Each number is 200 + 30 x the weight over the matrix's rms, rounded and kept within 0 to 999. Layers, rows and columns count from 0.

# layer 6 attention query, 256x384, rms 0.0484, rows 243-255, columns 64-127
202,185,218,131,186,216,241,164,197,239,216,229,247,166,186,216,208,191,207,242,223,166,195,201,258,132,221,168,198,204,186,201,192,144,180,210,223,244,155,208,199,243,187,252,194,233,244,221,211,183,175,220,143,252,185,209,197,186,205,174,217,211,198,198
226,250,224,217,198,214,221,199,234,225,257,234,220,207,193,229,187,172,173,202,218,209,214,214,183,135,216,208,169,192,145,179,173,169,251,186,183,198,159,202,183,182,196,178,219,190,197,208,216,186,226,207,214,162,178,219,221,199,262,177,171,232,203,207
228,185,211,167,173,173,183,218,178,190,207,233,193,228,211,152,161,224,187,223,206,219,231,195,185,219,243,239,220,223,184,210,154,176,214,143,252,207,213,201,187,182,190,255,215,236,189,196,183,234,192,215,191,215,197,199,220,230,176,219,222,243,211,189
230,167,197,184,203,207,207,135,171,177,186,245,236,184,233,241,212,177,208,208,239,234,196,139,278,133,250,182,199,183,217,144,213,190,219,201,231,207,190,222,172,194,202,170,190,166,209,185,193,246,228,230,223,185,182,192,196,196,242,214,210,183,151,237
157,249,163,224,230,227,203,232,135,180,223,236,209,202,145,179,240,211,174,213,241,204,209,123,208,148,161,179,189,212,162,174,225,256,183,199,187,197,191,217,183,152,236,213,228,190,229,200,225,158,191,239,157,218,180,158,199,229,180,203,200,165,233,191
175,214,234,233,177,172,149,148,218,170,196,222,185,211,152,162,151,169,227,131,193,200,202,200,216,226,215,161,150,252,201,183,206,180,161,146,211,195,169,229,209,198,229,186,200,176,211,274,146,174,157,205,202,193,223,265,221,229,226,140,227,263,203,179
202,231,244,202,206,236,211,186,217,169,211,192,179,173,204,200,197,229,216,197,185,224,188,218,213,162,204,182,253,193,180,181,213,188,217,198,194,193,195,236,190,233,188,195,206,226,205,233,189,214,261,155,231,231,220,219,218,169,226,233,224,214,250,236
200,191,196,219,194,179,167,194,195,105,213,187,243,183,193,184,179,211,185,184,198,228,258,195,231,214,202,190,184,218,209,197,217,191,186,117,241,184,173,191,224,156,246,202,225,173,215,207,217,166,225,252,177,220,200,231,200,238,220,144,195,202,249,251
187,229,174,145,174,175,179,187,202,218,226,191,167,235,204,206,196,186,240,186,195,202,207,174,229,211,186,222,173,177,235,243,218,206,212,200,231,209,217,239,207,208,201,185,198,207,197,154,204,180,204,199,228,145,230,239,216,196,186,331,247,230,233,206
188,137,180,168,227,196,227,241,190,199,199,205,204,183,165,196,185,168,196,212,140,170,167,182,197,214,222,248,187,227,200,223,196,194,190,219,198,258,242,172,228,237,190,209,220,180,226,174,175,209,204,193,176,202,205,216,199,222,190,214,166,225,244,212
162,204,164,279,194,162,198,196,236,163,186,215,168,139,208,247,136,239,183,225,164,223,230,203,190,188,184,219,212,173,158,186,189,186,170,225,231,207,196,181,193,151,217,214,185,247,212,217,214,200,201,205,212,213,201,211,185,198,171,226,222,215,200,194
186,193,154,248,169,254,213,227,188,233,195,230,177,202,201,271,219,227,172,172,214,236,176,214,205,177,198,202,204,148,169,201,249,252,242,231,204,182,199,237,210,201,209,222,213,177,180,132,176,165,202,207,205,225,182,197,176,215,241,268,219,176,175,187
156,198,174,201,216,200,174,159,166,248,206,172,199,195,215,229,235,238,223,195,154,161,205,228,223,181,189,173,186,201,187,209,157,206,182,181,238,279,191,242,216,181,220,216,166,245,214,143,167,220,206,187,209,201,222,155,202,230,137,262,285,164,226,164